Part of a small language model's weights: LayerNorm before each block, an embedding shortcut.
Each number is 128 + 24 x the weight over its row's rms, rounded and kept within 0 to 255. Layers, rows and columns count from 0. The size above them is the row's rms in percent of the matrix's.

# layer 3 MLP up, 768x256, rms 0.06, rows 256-308, columns 64-127
size [ 45 112 117  42  98 113 102 115  48  48  52 102 107 111 121 102 107 108 117  96 119 106  37 115 118 123 122 118  43 117  83 115 109 108 122 128  60 115  82 115 124 122  91 114 103 125  79  41  49  39 114  47 117]
[[167 153 125 147 132 103 130 123  93 104 159 141  89 145 104 102 137  88 100 133 156 144 170 159 147 103 167 149  85 122 123 141 160 116 120 173 138 161 105  87 101 101 147 142  73 103 144 119 146 121 117 153  91 136  95 108 115 123 167 154 104 132 175 104]
 [155 149 117 171 116 131 186 171 147 160 128 112 131 108 142 118 176 115 131 147 142 142 130 175  85 121 138 138 121 152 140 143 127 116 130 112 124 108 134 136  98 121 100 163 113 159 101  97 126 138  89 134  97 140 118 118 209 123 137 161 115 124 129 141]
 [116 156 141  93 121 139 126 182 153 141 155  96 164 151  92 118 120 156 117  89 122 155 146 115 113 126 119 167  69 125 113 100 149 147 119 141 118  77  86 155 123 164 110 112 104 133 192 131 172 151 124  90 138 140 145 121 163  95 102 115 124 109 134 119]
 [118 123 125 155 128 103 138 132 125 109 168 115 117 111  97 140 119 150 130 100 113 147 129 135 178  86 156 119 108 127  86 100 127 164 168 132 166  85 108 121 112 112 132 131 120 133 148 138 155  94  91 116 105 174 161 109 138 152 131  88 105 129 157 131]
 [171 107 114 112 134 170 129 133 131 121 155 111 152  66 119  95 101 140 181 141 133 168 104 118  99 114 114 127 156  88 124 120 168 152 123  92 162 137 142 150 136 112 137 151 108  99 115 115 114 116 118 145 129 147 103  99 139 146 157 115 127 163 159 140]
 [174 101 121 114 136 141 114 147  59 123 133 112  98  96 130  92 133 156 106 129 157 123 125 158 188  98 127 155 116 124 116  95 113 120 112 163  91 171 113 140 125  85 132 115 121 157 116 112 113 112 157 129  85 135 118  98 119 133 146 166 173 155 133 166]
 [118 117 118 171 159 110 114 109 107 106 136 134 133 116 127  63 148 141 105  98 130 106 120 139 113  94 139 123 100 117  90 122 133 104 138  74 176 155 145  99  95 108 112 155 131 136 124 126 160 130 127 100 100 113 135 104 164 164 154 116 121 139 133 154]
 [115 130 122 100 140 113 126 134 128 120 112  82 133  80  76 122 154 132 144 141 169  99 139 120 117  74 136 154 124 148  91 110 154 157 153  69  98 146 125 136 142 132 135 156 125 162 162  93 117 109 143  99 167 139 100  76 168  96 115  99 110 127 140 140]
 [152 142 107 161 188 129 154 125 111  97 132 125 144 108  96 112 131  89 107 150 145 141 144 151 163  89  87 127 128 139 124 114 143 149 142 142 145 113  78 122 139 154 109 157  84  83 132 157 142 130 156 121 108 122 144 139 124 165 153 148 106 140 139 136]
 [157 151 108 129 128 132 128 151 129 140 148 133 115 134  89 133 118 131 127 119 153 129 161  98 131  87 104 123 113  81  68 144 148 126 131 133 144 128 126  88 111 135 171 143  82 115 134 128 149  98 152 116 138 161 116  94 121 135 162 107 136 169 171 123]
 [168 153  93 169 119 135 142 131  73 124 131 115 107  89  84 107 139 108 120 111 139 137 125 137 131 104 141 142 144 100 113 114 128 117 130 143 167 149 118 113 154 138 124 134  55 101 122 148 147 131 119  90 104 152 105 116 138 119 151  82 113 176 149 158]
 [139  99 121 125  92 119 151 137 184  85 133 149 130 156 133 156 141 137 116 104 114 103 150 162 145 133 154 126 135 119 140 101  68 124 116 149 167 109 143  93 145 103 133  85  98 182 104 105 128 120 146 115 120 116 142 130 103 166 140 157 110 124 126 119]
 [138 141 124 126 182 156 128 135  91 132 131  99 101  95 172 126 149  98 164 146 159 126 124 139 138 105  74 141 156 156 147 153 147 133 131  88 105 130 111 143 102 141 144 146 145  97 168 106 151 126 126 124 144 156 101 149 153  98 122  90 145 161 141 141]
 [117 108 130 117  99 112 143 142  91 144 127 162  83 126 133 117  76 122 150 145 156 166 135 151 119 126 177 140 157 122 142  98 129 166 129 112 156  99 117 163 154 120 132 131 113 105 143 156 104 100 135 114  92 158 147 126 151  96 161  97 111 166 138 122]
 [107  99 141 112 158 100 117 156 105 126 135 128 126 134 105 156 128 118 120 115 119 104 112 108  77 139 104 154 122 133 126 113 168 113 141 138 153  89 130  86 159 155 159 107 109 117 159 128 169 149  95 114 111 101 125 112 141 153 139 119 129 181 135 116]
 [146 139 128 137 132 131 145 158 161  58 115 108 145 141 140 160 134 127 132 134 110 152 143 137 124 139 159 119 133 144 128 111 156 118 124 118 119 146 140 166 133 133 155 166 118 119 115 130 117 107 147 133  96 188 116 120 145 149 127 166 139 155 126 121]
 [131 120 119 151 120 132 147 126 163 138 149 179 155 143  92 152  85  93 104 142 171 133 146 166 113 105 135 104 148 114 118 136 125  81 133 162 109 153 155 144  97 136 165 148 107 109 169 146 125 126 115 151 115 166 119 134  95 143 147 121 102 142 137 113]
 [118  95 124  88 119 115 148 130 152 148 161 140 176 134 128 142 156 107 119 149 132 143 165 103  99 138 136 102 158 131 137 115 130 101 124  91 140 120 102 149 106 140 116 120 119  83 145 114 163 150  93 114 146 128 101 136 126 133 101 138 136 131 145  73]
 [133 129 112 146 144 168 135 137  83  70 166  94 141  92  88 148 118 145 157 138 103 175 161 137 114 134 129 128 146 128 135 138 157 103  87 125 101 151  97 131 121 125 181 145 109  92 130 110 136 121 116 140 144 118  93 125 144 139 111 111 117 106 130 142]
 [ 82 161 102 123 145 104 146 182 139 142 125 135 152  95 104 128 114  85 120 105 143 137 127 121 135 133 181 109  93 104 143 129 104 134 168 113  95 135 141 118 117 120 157 164 169 124 162 171 133 163 116 142 118 141 167 132 191 107 104 145 116 134 144  85]
 [140 101 125 138 149 161 136 130 179 117 139 130 129 121  76 133 116 158 135 146  95 199 107 126 126 124 161 158 115 131 118 101 143 102 179 101 107 112 121 147 107 124  96 151 126 111 123 126 109 160  93 137 114 149 116  86 120  93 127 124  91 123 149 137]
 [125 109 130 120 135 153 123 131 170 128 140 129 102 126 110 124  86 158 151 124 162 116 129 125 112  97 131 108 101 136 155  97  95 106 164 147 127 160 102 139  94 114 128  97 144  90 171 158 103 150 150 121 113 126  90 125 140 151 122 120  97 120 120 142]
 [147 144 105 104 176 153 158 155 105  68 125 156 150 127 126  97 149 139 131 120 120 141 136 122 152  76 140 109 134 141  95 127 148 120 151 161 141 125 107 145  99 109 141 143 127  94 142 123 126 100 147 141 152 162 135  99 137 151 172 132  79 153 159 131]
 [138 136 110 130 152 164 142 124 134 122 169 111 143 140  90 138 155 114 136 168 121 122 135 124 125 134 170  97  98 122  72 141 120 116 161 128 135 120  98 112  93 127 114 148 115  73 136 140 154 145 127 151  77 131 100 125 138 104  89 113  91 153 137  94]
 [139 151 127 144 133 165 123 143 105 155 167  89 146 150 124 117 118 181 120 141  97 156 112 159 105 115  97 107 133  78  96 122 113 108 135 114 103 110 129 118 169 119 130 166 138 159 126 136 155 163  94 122 152 128 117 131 164 139 131 110 147  99 145 100]
 [161 169  91 151 105 138 178 138  99 112 130 156 114 158 107 148 116 105  81  95 158 135 133 150 111 118 129 102 150  71 113 117  85 152 140 111 147 159  55 128 119  83 115  99 120 134  97 102 169 150 121 129 146 124 141 144 145 173 131 129 156 145 158 137]
 [118 168  90 164 121 126 169 138  97 142 129 139 122 125 119  80 144 106 137 107 113 135 100  74 136 124  92 119  94 102 104 159  99 140 121 127 126 152  73 101 107 121 126 138  90  89 112 135 144 133 141  94 102 120 141 116 174 169  97 156 135 136 143 153]
 [127 143 122 189 128  90 142 132 131 136 163 109 128 134 113 138 146 134  98 160 119 129 178 107 187 111 110 139 119  62  98 131 179 112 121 111 119 141 152 143  97 122 140 132 139 129 114 100 104 145 154 135 175 118 139 101 102 128  92 134 159 108 155 147]
 [120 118  93 150 145 146 153 154 114 112 148 120 134 121 137 137 163 113  94 156 111 126 141  84 136 138  95 134 100 141 126 145 190 126 119 108 137 101 104 131  88  95 124 113 102 120 154 150 109 132 105 149 112 138 169 101 167 154 122 113  99 134 169 114]
 [165 107 108 152 129 151 137 154  94 109 144 148  93 125 140  59 130 136  91 146 130 167 143 137 166 136 176 107 131 170 136 157 128 125 135 158 158 125  92 129 149 104 158 158 134  69 144 114 122 121 118 135 141 171  95 134 111 120 178 110 118 129 149  96]
 [132  87 134 141 159 155  94 122 143 122 136 130 160 101 115 147 146 161  94 131 149 138 151 124 113  78 136 171 139 105 123 158 142  79 149  85 134 133 148 170 126 109 145 108 122 143 169 176  90 102 131 145 125 166 132 108 152 141 158 110 146 104 162  98]
 [121 141 135 165 133 148 148 105 133 141 160 178 116 105  92 123 165 135 145 142 110 153 128 146 140 118 112 112 126  88  75 115 128 102 161 154 139 189 124 122 127  87 139 114 137 104  81 113 164 175  99 120 121 155 138 111 149  93 141 111 145 139 125 113]
 [183 142 107 132 124  74 101 135 118 138 131 122 131 109  80  95 146 122 134 150 128 117 129 158  92 142 150 141  92 153 138 122 165 171 186 162 104 124 120 124 110  98  99 106 152 130 131 137 143 110 103 116 130 156 148 106 125 131 178 135  98 148 138 174]
 [140  99 118 112 115 140 115 142 146 133 114  75 107 146 145 121 124 145 100 129  88 128 138 101 160 112 159 111 121 105 122 138 143 153 132 142 146  70  88 121 140 136 126 145 159 168 130 132 111 140 136 140 143 121 108 151 111 142 155 146 145 134 160 100]
 [137 104 133 149 112 119 159 130 107  93 110 108 108 143 117 114 124 122 110 154 174 131 196 134 102 134 122 146 124 105 119 132 165 102 128 154 178 107 120 164 108 136 108  90 144 108 144 151 165  90 118  92 120 101 151 118 133 141 113 142 133 105 121 166]
 [152 141 139 150 132 122 127 175 117 143 123 108  84 115 111 150 108 128 130 146 128 107 133 118 177  89 146 149 114 118  94 128 139 123 149 119 110 153 116 132 121 146 140 114 137 129 135 136 115 130 166 111 131 128 109  92 187 138 120 133 142 141 137 163]
 [145 120 119 110 164 133 134 125 138 113 141 128 114 134 117 110 160 112 121 124 141 106 152 107  99 128 119 131 125  98 145 112 140 158  99 154 146 134 121 121 143  71 131  93 111 119 110 107 128  93 122 117 128 162 165 127 173 141 121 146 143 141 157 135]
 [ 94 170 118 169 181 167 111 119 143  88 158 121 165  95 133 110 137 112  87 100 143 192 192 143 125 126 139 114 118 124 132 124 145 127 127 112 127 125 124 131  96  98 144 107 120 137 141 132 147 118 147 129 112 174 188 134  99 106 132 143 123 120 143 124]
 [126 170 133 121 171 136 111 141 155 126 139 115  91 104  54  87 142 118 145  80 125 110 111 109  90 143 147 124 160 135 140  75 109 132 122 137 159 122 106  75 167  92 141 150 105 161 103 189 115  98 108 153 161 129 115 125 134 151 139 103 126 126 131 118]
 [130 173 125 116 113 161 143 143  97 124 156 165  88  96 111 109 134 100 130 111 119 122 160  96 161  95 137 108 147 118  93 140  95 130 150  86 130 110 110 172 113 101 161 123 113  74 154 148  98 141 164 151 113 164 129 114 127 112 152 148  95 138 136 153]
 [149 128 144 108 123 172 155 124 133 103 134  75 141 141 125 129 157 106 148 117 202 108 133 106  74 115 127 106 138 139 130 152 132 122 117 115 130  99 104 105 139 143 160 138 143 118 121 112  89  81 128 133 131 140 103 167 128 133 170 113 136 100 135 145]
 [153 168 122 106 142 146 141 120 128 126 136 153 156 143 105 143 143 124 122 135 118 118 124  64 102 133 166 154 159  75 113  94 106 132 101 135 134 153 123 170  96  84 146 130 107 124 140 151 155 114 151 126 108 121 122  93 152 153 123  83 116 116 135  98]
 [153 126 103 114 138 127 119 106 119  75 151 136  92  76 134 115 168 159 115 122  90  87 134 124 158  94 154 168 147 132  89 139 111 140 124 114 141 173 144  96 143 127  97 138 136 102 180 128 101 127 120 121 136  92 100 103 156 152 128  93 105  87 160 106]
 [183 117 133 145 129 112 112 129 120 126 111 100 148 122 100 154 150 118 111 147 187 104 135 123 163 112 147 165 146 164  98 134 105 149 125 103 114 132  75 127 101  85 127 130 125 144 138  92 152 121 163 111 172 125  92 151 136 168 122 115 139  90 155 156]
 [ 69 113 120  87 183  83 139 170 120 124 146 141 117 150 141 100 152 135 127  96 120 158 151 156 126 114 120 170 147 107 148 135  98 121 157 101 121 111 140 124 114  81 152 138 109 141 115 147 155 171 118 151 159  98 152 134 131 159 108  93 123 109 139  88]
 [151 114 140 167 136 145 138 122 177 132 123 118  92 121  87 165 121 125 169 167 117 163 114 169 158  87 134 131 145 141  94 141 152 128 150 139 131 164 138 139 191 110 110 133 124  96 157  76 109 128 173 121 129 106  75 132 122 112 129 134 142 121 132 120]
 [173 145  82 145 183 130 151 121 119  83 117  97  97 119  74 149 116 139 140 124 122 120 107  84 130 131 157 116 127 143 135 122 145 119 119 102 129  99 123  98 144 149 142  87 146 155 145 112 128 166 163 158  89 163 134 130 132 138 125 115 102 109 144 133]
 [122 134 117 137 159 118 164 109 109  74 143 119  83 107  98 104 129 106 108 141 119 140 123 118 115  85 125 131 110 139  93 128 134 130 160 115 125 150  90 137 103 139 142 154 111  86 129 165 129  82 107 110 129 141 131 118 146 142 146 141 129 141 169 102]
 [157 157 118 118 123 119 122 161 120 101 132 123 160  95  89 131 128 128 117  88 137 117 126 124 124  90 140 141 162  93 132 112 143 121 137  83 125 151 111 122 100 123 122 139  81 104 131 163 183 103 126 130  78 168 143 131 125 136 130  81  95  97 166 125]
 [153 157 127 187 121 166 162 110  90 109 121 107 156 130 106 126 165 120 111 107  98 109 129 153 149  69 116 113 123 124  97 124 146 100 123 152 163 159 127 160 108  96 156 120 109 129 162 151 135 135 139 132 106 152 138 122 127 122 122 119 109 169 186 145]
 [113 130 106 147 140 126 108 138 191 133 130 136 147  82 114  93 132 168 101 136 114 122 152 102 196 124  86 170 145 109 120 139 118 172 123 142 144 124 122 102 155 100 141 124 109 138 115 169 118  65 132 137 133 129 167  89 105 147 160  85 118 162 138 127]
 [155 114  94 154 114 114 153 152  82 142 154 133  81 120 119  77 156 120 150  84 134 131 149 108 139  97 119 122 123  99 115 147 115 129 120 130 146 127  78  83 123 107 127 172  91  82 171 153 157  93 148  91 123 153 120 125 106 154 149 101 156 128 164 135]
 [141 143  96  82 150  99 126 210 156 125 118 111 103 128 134  86 120 152  98 111 152  97 102 136  88 141 137 173 149 137 126 109  79 140 129 137 136 184 151 147 109 129 154 114 121 106  94 143 114 172 169 115 113 143 147 107 116 115 142  98 123 141 137 103]]
# layer 3 MLP down (transposed), 768x256, rms 0.0532, rows 256-307, columns 64-127
size [ 37 116 114  33 103 114 103 117  40  41  42 106 106 112 126 101 112 112 112  99 115 109  24 109 114 110 124 118  30 106  89 113 109 112 115 131  57 123  81 121 129 121  87 116 124 124  69  27  39  27 115  29]
[[130 126 148 122 114 133 132 187 131 108  91 121 108 114 152 119 127 169 157 147  96 151  88 143 105  95 129 123 136 120 135 124 137 134 137 137 135  86  92 110 139 122 127 111 109  91 147 126 108 125 103 150 138 134 122 123 207  99 130 147 151 129 121  98]
 [123 137 170 133 147 111 149 162 124 118 133 110  94  83 113 123 148 163 146 133  85 102 121 115  94  97 190 117 143  79 149 127  95 122 118 140 156 125 125  97 167 163 130 108 157 112 142 140 137 161  99 125 113 137 131 151 131  80 156 151 121  83  95 112]
 [142  95 160 109 118  92 115 147 132 118 160 137 137  99 145 140 129 182 154 110 147 129 194 182 107  93 106 129 149 123 129 106 121 133 138  76 133  99 116 150 152 140 135  68 105 147 105 114 116 183 129  83 155 141 157 131 121 112  97 118 156 139 136 120]
 [129 129 137 126 110 100 128 116 160 140 118  85 110 134  68 113 120 129 146 116  99  89 127 150 112 178 107 148 147 150 171 129 120 120 145 155 104  94 124 110 104 133 114 124 111 121  65 115 126 172 104 139 124  89 101 127 127 124 140 127  91 105 111 116]
 [108 168 166 135  92 150 138 105 169 145 124 133  96 111 141 122 132 112 133 128 101 113 136  90 115 147 112 127 184 162  82 114 126 131 140 145 142 153 134 137 114 157 139 147 121 108  82 110 109 153  68 165 130 125 143 120 118 144 127 125 130 132 193 126]
 [138 144 154 102 126  93 146 102  97 119 142 133 106 133 129  85 144 148 106 141 143 175 122 129 129 138  73 141 113 121 148 111 135 117 106 101 104 141 171 159 136 118 131 146 127 129 150 110  80 126 125 109 100 124  76 137 133 131 123 120 203  89 156 118]
 [124 137 119 152 121 100 128 156 128 108 115 131 125 137 110 181  85 140 148 137 156 138 121  82 158 137  61 113 119 110 131 161 151 136 100 186 116 108  96 149 158 142 157  99 118 140 116 102  89 110 142 135 107 164 150 180 122 131  60 125 134 141 145 129]
 [168 146 160 140 139 125 110 105 104 107 135 125 103 118 168 129 129 117 138  91  86 117 115 163 144 145 138 153  97 144 179  64  89 136 156 150  78 129 112 115 126 148 120  91 121 138 113 158 112 100 101 138 117 120 193 158 111 129 145 101 115 147 124 137]
 [140  92 103 106 131 108 136 127 113 139 127 114 124 150 142 133 108 128 124 123 123 106 122 158 108 145 119 143  92 149 127  89 125 115 119  79 103 100 140 147 191 105  86 133 193 138 140 123 161 114 114 117 105 126  98 140 132 109 132 145 110 131 116 116]
 [101 148 132 142 123 113  84  88 171 140 103 152 151 131 133 159 108 147 125 157 131 100 132 143 143 143 134 116 116 152 145 129 134 111 135 157 137 148 118 162 142 133  62 116  93 116 151 153  92 138  68 123 102 143  67 177 143 104 130 146  97 131 142 134]
 [137 110 122 105  96  78 107 126 130 122 162 114 125 169 144 123 130 127 106 123 124 179 127 185  95 153 159 147 145 115 123 111 112 159 137 142 116  53 145 108 144 143  87 120 112 130 107 159 134 156 131 157 127  91 129  94 136 114 155 118 105 131 130 134]
 [127 121 158 144 166 151 118 142  81 164 105 126 124  98 152  95 116 123 147 117 149 156 115 105 110 110 105 116 100 150 107 181 191 148 125 104  95 146 122 137 115 152 144 171 152  96 182 177 136 131  99 101 134 160 117 123 153 104 122 114 153 119 110 160]
 [126 103  93 123 114 128 121 121 161 123 137 130 118 126  79 141  74 143 116 145 116 133 157 158 162 119 174 156 115 102  97 121 125 116 119 178 137 122 171  80 143 129  81  94 110 197  99 135 106 157 111 110 128 114 127 147  80 157 129 131 162 118 166 129]
 [129 115 114 133 118 135 120 156 124 129 141 121 130 103 144 153 135 124 140 131 163 135 135 145 141 126 113 171 161  98 134 124 126 133 177 113 113 115 163 140 112 152 142  97  97 141 113 118 118 118 127 152 116 120  88 108 152 100 123 157 130 140  98 100]
 [113  90 124 138 118 122  83  97 138 130 156 105 140 128 157  76 148 145 147  81 109 119 151 142 167 108 126 117 114 117 137 135 133 158 164  63 154 132 119 150 144 117  89 111  91 148 139 121 130 117  96 130 119  97 117 124 134 110 136 139 156 101  53  90]
 [157 105 132 106  92 104 136 113 106 114 174 138 108 126  97 157 121 103 174 116 169  94  80 142 146  75 134 123 131  90 104 135 159 137 134  71 109 151 101 123 165 102 175 115 113 196 167 154  68 149 133 134 123 111 141 125 120 140 143  90 124 120 147 141]
 [139 157 146  92  93 142 125 134 115 177 130 144 133 106 156 126 138 170 161 161 160 135 114  84 110 128 148 129 116 135 128 144 151 127 136 101 142 113 126 103 157 113 100  98 100 107 104 131 116 134 116 100 133 138 128 124  72 130 128 140  87 122 135 120]
 [127 108  94 126 121 153 129 132 142 131 147 137 104 156 161 114 116 128 147 123 118 125 112 120 113 116 141 124 127 143 175 142 109 160 118  68 147 140 127 119 114 132  99  83 100 145 142  66 178 135 150 167 158 119 127  91 106 147 119 170 146 107 106  84]
 [147 101  91 125 141 161 107  91 134 112 147 149 122 133 100 154  86 141  76 144 130 143  95 123 149 145 153 129 167 112 122 102 142  94 165 163 121 146 124 118  98 131 139 101 152 122 120 180  99  89 106 115 126 119 125 106 104 128 141 114  95 117 173 129]
 [142 128 134  80 134 113 148 151 161  90 146 142 140 125 134 159 128 130 140 141 135  84 121 121 126 125 137 119 140 147 130 145 144 124 113  99 138  57 141  90 126 151 117 123 134 100 130 134 100 124 179 129 115 143 185 140  90 149 147 147 132 145 129 132]
 [131 138  84 151 103 148 146 112 150 147 116 138  98 156 162 128 134 150  84 115  75 109 126 129  81 137 125 134 134 116 131 133 113  79 111 157 127 117 120 106 154 115  99 113 142 138 107 141 106 144 133 119 118 105 128 166 129 107 115 131 137  99 135 120]
 [149 192  94 150  73 147 148 125 107 145 118 144  85 125 162 140  75 127 156 135 103 126 128 111 107  91 143 138 101 152 119 124  85 125 133 154  92 111 128 135 156  99 116 111 141 123 162 178 144 118 121 121 132  98 123  98 103 106 130 139 106 125 123 140]
 [107 105 172 181 100 156 142 107 106 129 107 164 122 144 148 164 137 152 150 114 140 122 120  60 126 123 109 100 153 145 149 115 148 123 176  79 145 118 148 179 119 117  97 114 141  81 119 125 125 152 141 123 160 131  91 131 172 123 128  83 134 113 111 132]
 [101 148 128 136 115 133 161 172 117 146 119 130 110 157 123 160 106 134 157 120 133 174  94 125 140 135 150 133 126 150  90 141 113 134 143 119 116 156 127 131 174 151 117  94  98  88 120  86 121 137 125 105  84 138 152 102 105 100 112 112 115 126 128  89]
 [122 118 156 101 149 125 145 141 154 127 169  94 120 165  82 102 145 148 151 103 133 113 126 114  88 131 110 128 157 129  95 102 118 169 109 175 152  87 109 115 156 153 108 110 114 142  93 156 105 135 128 100 117  97 109 104 163 137 120 127 136 130 172  90]
 [171 155 114 150 125 124  97 161 113 129 107 113 123 128 119 179 101 186 107 108 113 140 164 148 119 135  81 142 166  98 139  97  76 162 159 135 126 166 161 105 115  98 152 147 136 144 132 121  93 153 133 103  93 116 137 156 142 120 108 149 170 130  83 143]
 [ 97 131 158 123 170 165 124 132 146 102 154 112 103 117 134 100 154 130 108 128  97 118 104  92 126 142 166 170 117 167 133 150 173 125 130 137 152 110 173 149 187 121 110 125 123 147 120 117 146 133 158 115 100 138 157  89  96 128  97 124 100 147 126 138]
 [147 150 146 167 129 140 143 123 156  91 109 116  74 128 132 121 138 133 157 134 151 165 103 132 127 109 166 156 171 144 124 157 105 145 136 147 109 147 118 119 131 184 161 110 126  72 124 155 110 128 157 142  73 139 113 129 118 105 176 127 135 137  97 117]
 [149 114 137 119  97 123 108 129 102 124 137 119  99 115 132  83 146 159  98 110 132 110 121 117 104 129 134 112 167 119 135 147 113 144 140 149 126 112 134 113 177 151 162  92 178 141 173 132 129 106 125 107 112  99 146 108 113 130 119  94  95  84 132 145]
 [106 120 135 102 146 167 138 159 157 202 163 120 111 103 109 152 160 126 112  90 160 156 108 136 114 150 137 164 101 137 124  90 129 152 122 138 115 150 168 176 135 132 143 122 146  93 152 153 153  99 106  91 111 144  69 128 126 129 128 145 132 176 146 115]
 [ 87  88 154 145 100 130  71 121 135 134 136 152 105 119 131 140 127 133 132 122 172 114 137  84 106 102 151 119 135 138 102 135 162 139 118 103 141 141 139 149 139 116 126  85 147 132  98 174 136 108 116 121 146 148 135 149 153  83 170  92 121 116  60  85]
 [112 157 118 115 126 159 141 113 115 163 118 165 131 168 101 114 126 147 108 104  65 127 126 136 107 120 142 116 119  91  98 168 124 144 113 101 133 118  86 121 144 110 146 160 116 105 114 102 137 151 150 118 142 107 105 113 151 127 139 173 141 128 121 157]
 [112 159 138 107 118 103  80 101 130 129  94 128 125  80 110  92 100  94 159 183  98 116 159  98 155  75 110 107 112 140 140 158 146 148 144 110 155  61 158 117 147 140 115  78 128 120 134 144 169 115 131 106 147 168 149 154 129 129 118 152 121 154 130 164]
 [137 115 117 121 137 164  96 141 145 129 100 110  81 118  94 156 112 132 100  74 107 117 137  99 126 131  98 117 138 106 155 147 137 155 173 101 140 134 140 142 151 148 128 135 156 128 136 122 117 114 179 154 146 119 109  95  96 124 126 123 169 128 153 134]
 [141 124 126  73 129  72  93 124 143  97 135 128 129 157 140 130 127 109 119 112 168 156 104 177 112 121 137 111 109 153 136 118 120 135 122  88 128 129 145 106  98 112 123 114 136 106 114 143 145 110 127 141 101  95 153 147  98 178 170 138 128 179 117 144]
 [194 112 116 114 135 155 153 112 136 125 154 122 111 165 125 172  68 179 155 113 144 139 131 121 125 131 123 126 146 110 136 142 154 150 146 141 108 119 144 122 118 122 150  93 123 121  92 117 110 153 165 109  74 121 109 106 119 104 146 110 121 114 165 129]
 [113 129 144  95 135 144 159  80 167 114  97 120 157 100 106 155 105 137 138 141 144 151 130 143 136 128 118 150 155 188 142 107 112 150  81 114 115 130  95  80 121 138 115 136  93 154  84 144 136 113 103 110  87 151 137 130 147 156 158 160 102 117 152 136]
 [109 166 145  69 174 120 126 134 140 116 153 132 148 135 136 130 130 141 142 152  92 102 116 103 103 140 136 160 116 169 135 141 116 133 144 124 103 110 132 128 121 125 120  94 152 126 115 130 142  98 106 136 126 117 143 123 121 148 108 148 109 138 185 123]
 [140 131  90 116 108 148 164 163 158  98 144  96 139  88 106 112 174 125 144 163 127 108 149 131 142 123 113 152  92 146 145  85 113 119 142 136 178 170  97 119 132 168 114 118 109 111 115 166 119 123 141 123 150 111 133 153 149 146 181 146  92 118 137 121]
 [132 118 171 163 176 125 103 140 124 124 156 134  78 105 121 111 151 111 121 124 145 118  90 133 104 109  92 130 149 120 165  93 125 130 103 109 198 115 115  68 165 183  77 115 136 155 138 148 155 113 140 108 115 163 184 140 132  88 118 113 146 135  80 139]
 [141 164 130 133  95 139 130 122 119 106 138 105 103 142 132 108  97  86 146  86 144 129 118 118 124 163  76 154 141 145  86 119 117 141 151 130 145  92 162  73 199 102 165 113 134 160 110 129  96 107 131 132  94  97 159 155 123 122 151 155 142 185 144 133]
 [141 101 102 130  97 127 154  97 138 150 134  95 141 148 113 170 121 148 125 102 122 137  86  92 109 158 102 166 141 174 113  96 108 153 131  98 125  94 121 173 104  92 138 141 144  92 138 119 133 104 146 126 154 144 116 102 103 104 120 182 132 108 189 152]
 [165 133 120 182 159 173 132 151 128 102 103 131 138 113  95 152 118 101  78 143 132 112 135 138 124 116 150 125 143  77  96  84 153 131 110 151 140 124 128 147 116 103 123 109 141 136 161 100 102 103 111  94 143 135 134  89 128 130 124  89 134 117 131 152]
 [131 144 152 132 107 145  99 114 133 155 123 129 120 143 130 122 136 138 147 102 115 112  85 109 115 115 132 141 128 138 149 144 102 123 125 106 156 158 112 114 188 129 116 111 111 128  99  97 153  91  91 145 126  87 151 130  88 154  84 127 116 108 160 109]
 [ 92  88 117 126 152  78 139 144 139 139 103 108  99 133 170 132 120 157 156 140 123 165 166 135 116 148 126 167 134 148 154 133 142 136 137  69 151 127 122 176 147  94 119 127 109  98  90  67 155 130 141 143 135 103 132  98 124  98 139 135 170 106 157 104]
 [116 122 185 147 143 136 166 135 174 138 115 134 139 136 102 139 109 171 131 160 101 125 129 143 105 134 135 128 173 148 105 141 106 120 105 124 135 157 119 154 188 117 104  97 133  96 140 150  83 155 138 105 117  97 122 147 146 115  96 114 141 124 142 104]
 [ 84 157 126 163 160 135 133 130 154 127 147 111 126 113 130 123 128 112 121 140 120 133  29 119 122 165 139  83 123 143 124  86  90 104 123 141 126 166 135 130 102 129 164 163 139 166 159 169 158 101 141 143  90  94 130  77 109  88  71  93 176 136 140 120]
 [120 153 168 103  93 115 131 137 127 161  86 135 143 132  96 136 109 169 121 116  81 141 118 109 158 137 120 125 108 148 121 124 124 156 139 145 121  88 146 127 137 119 107  89 112  89  91 145 108 156  85 170 134 129 165  99 116  82  93  89 130 122 153 134]
 [123 140 118 104 153 158  80  86 156 136  91 130 127 156 162  99 100 140 125 102 151 125  91  83 108 141 123 140 104 128 121 123 120 178 122 107 166 149 152 146 150 143 101 106 128 153 124 151  56 151 110  95 160  78 141 135 156 148  74 183 113 118 121 154]
 [ 81 128 145 135 154 126 134 130  85 136 169 130  84 144 132 134  90 164 105 112 155 154  94 113 121 132 165 171 128 112 144 125  85 129  89 139 172 145  96 124 146 131 151 118 113 165 144 136 122 150 125 118 157 128 139 131 122 132 156  82  99 101 127 153]
 [121 121 172 115 169 127  78 165 181 124 134 127 125 116 151 135 118 129 126 104 128 149  70 140 107 134 129 140 140  93 125 155 158 132 100 111 166 158 147 132 156 152 122 116  83  98 106 134 130  52 139 166 156  89 149 100 130 129 159  85 124 106 124  73]
 [ 81 153 138 137  87 119 133 139 164 143 129 135 100 142 137 127 130 109 109 103 130 114 121 102 117  94 103  96 119 100 121 136 105 122  82  93 148 115 102 105 102 134 109 139 151 166 146 170 139 156 152 132 106 112 163 191 182 124 138 133 124 119 167 119]]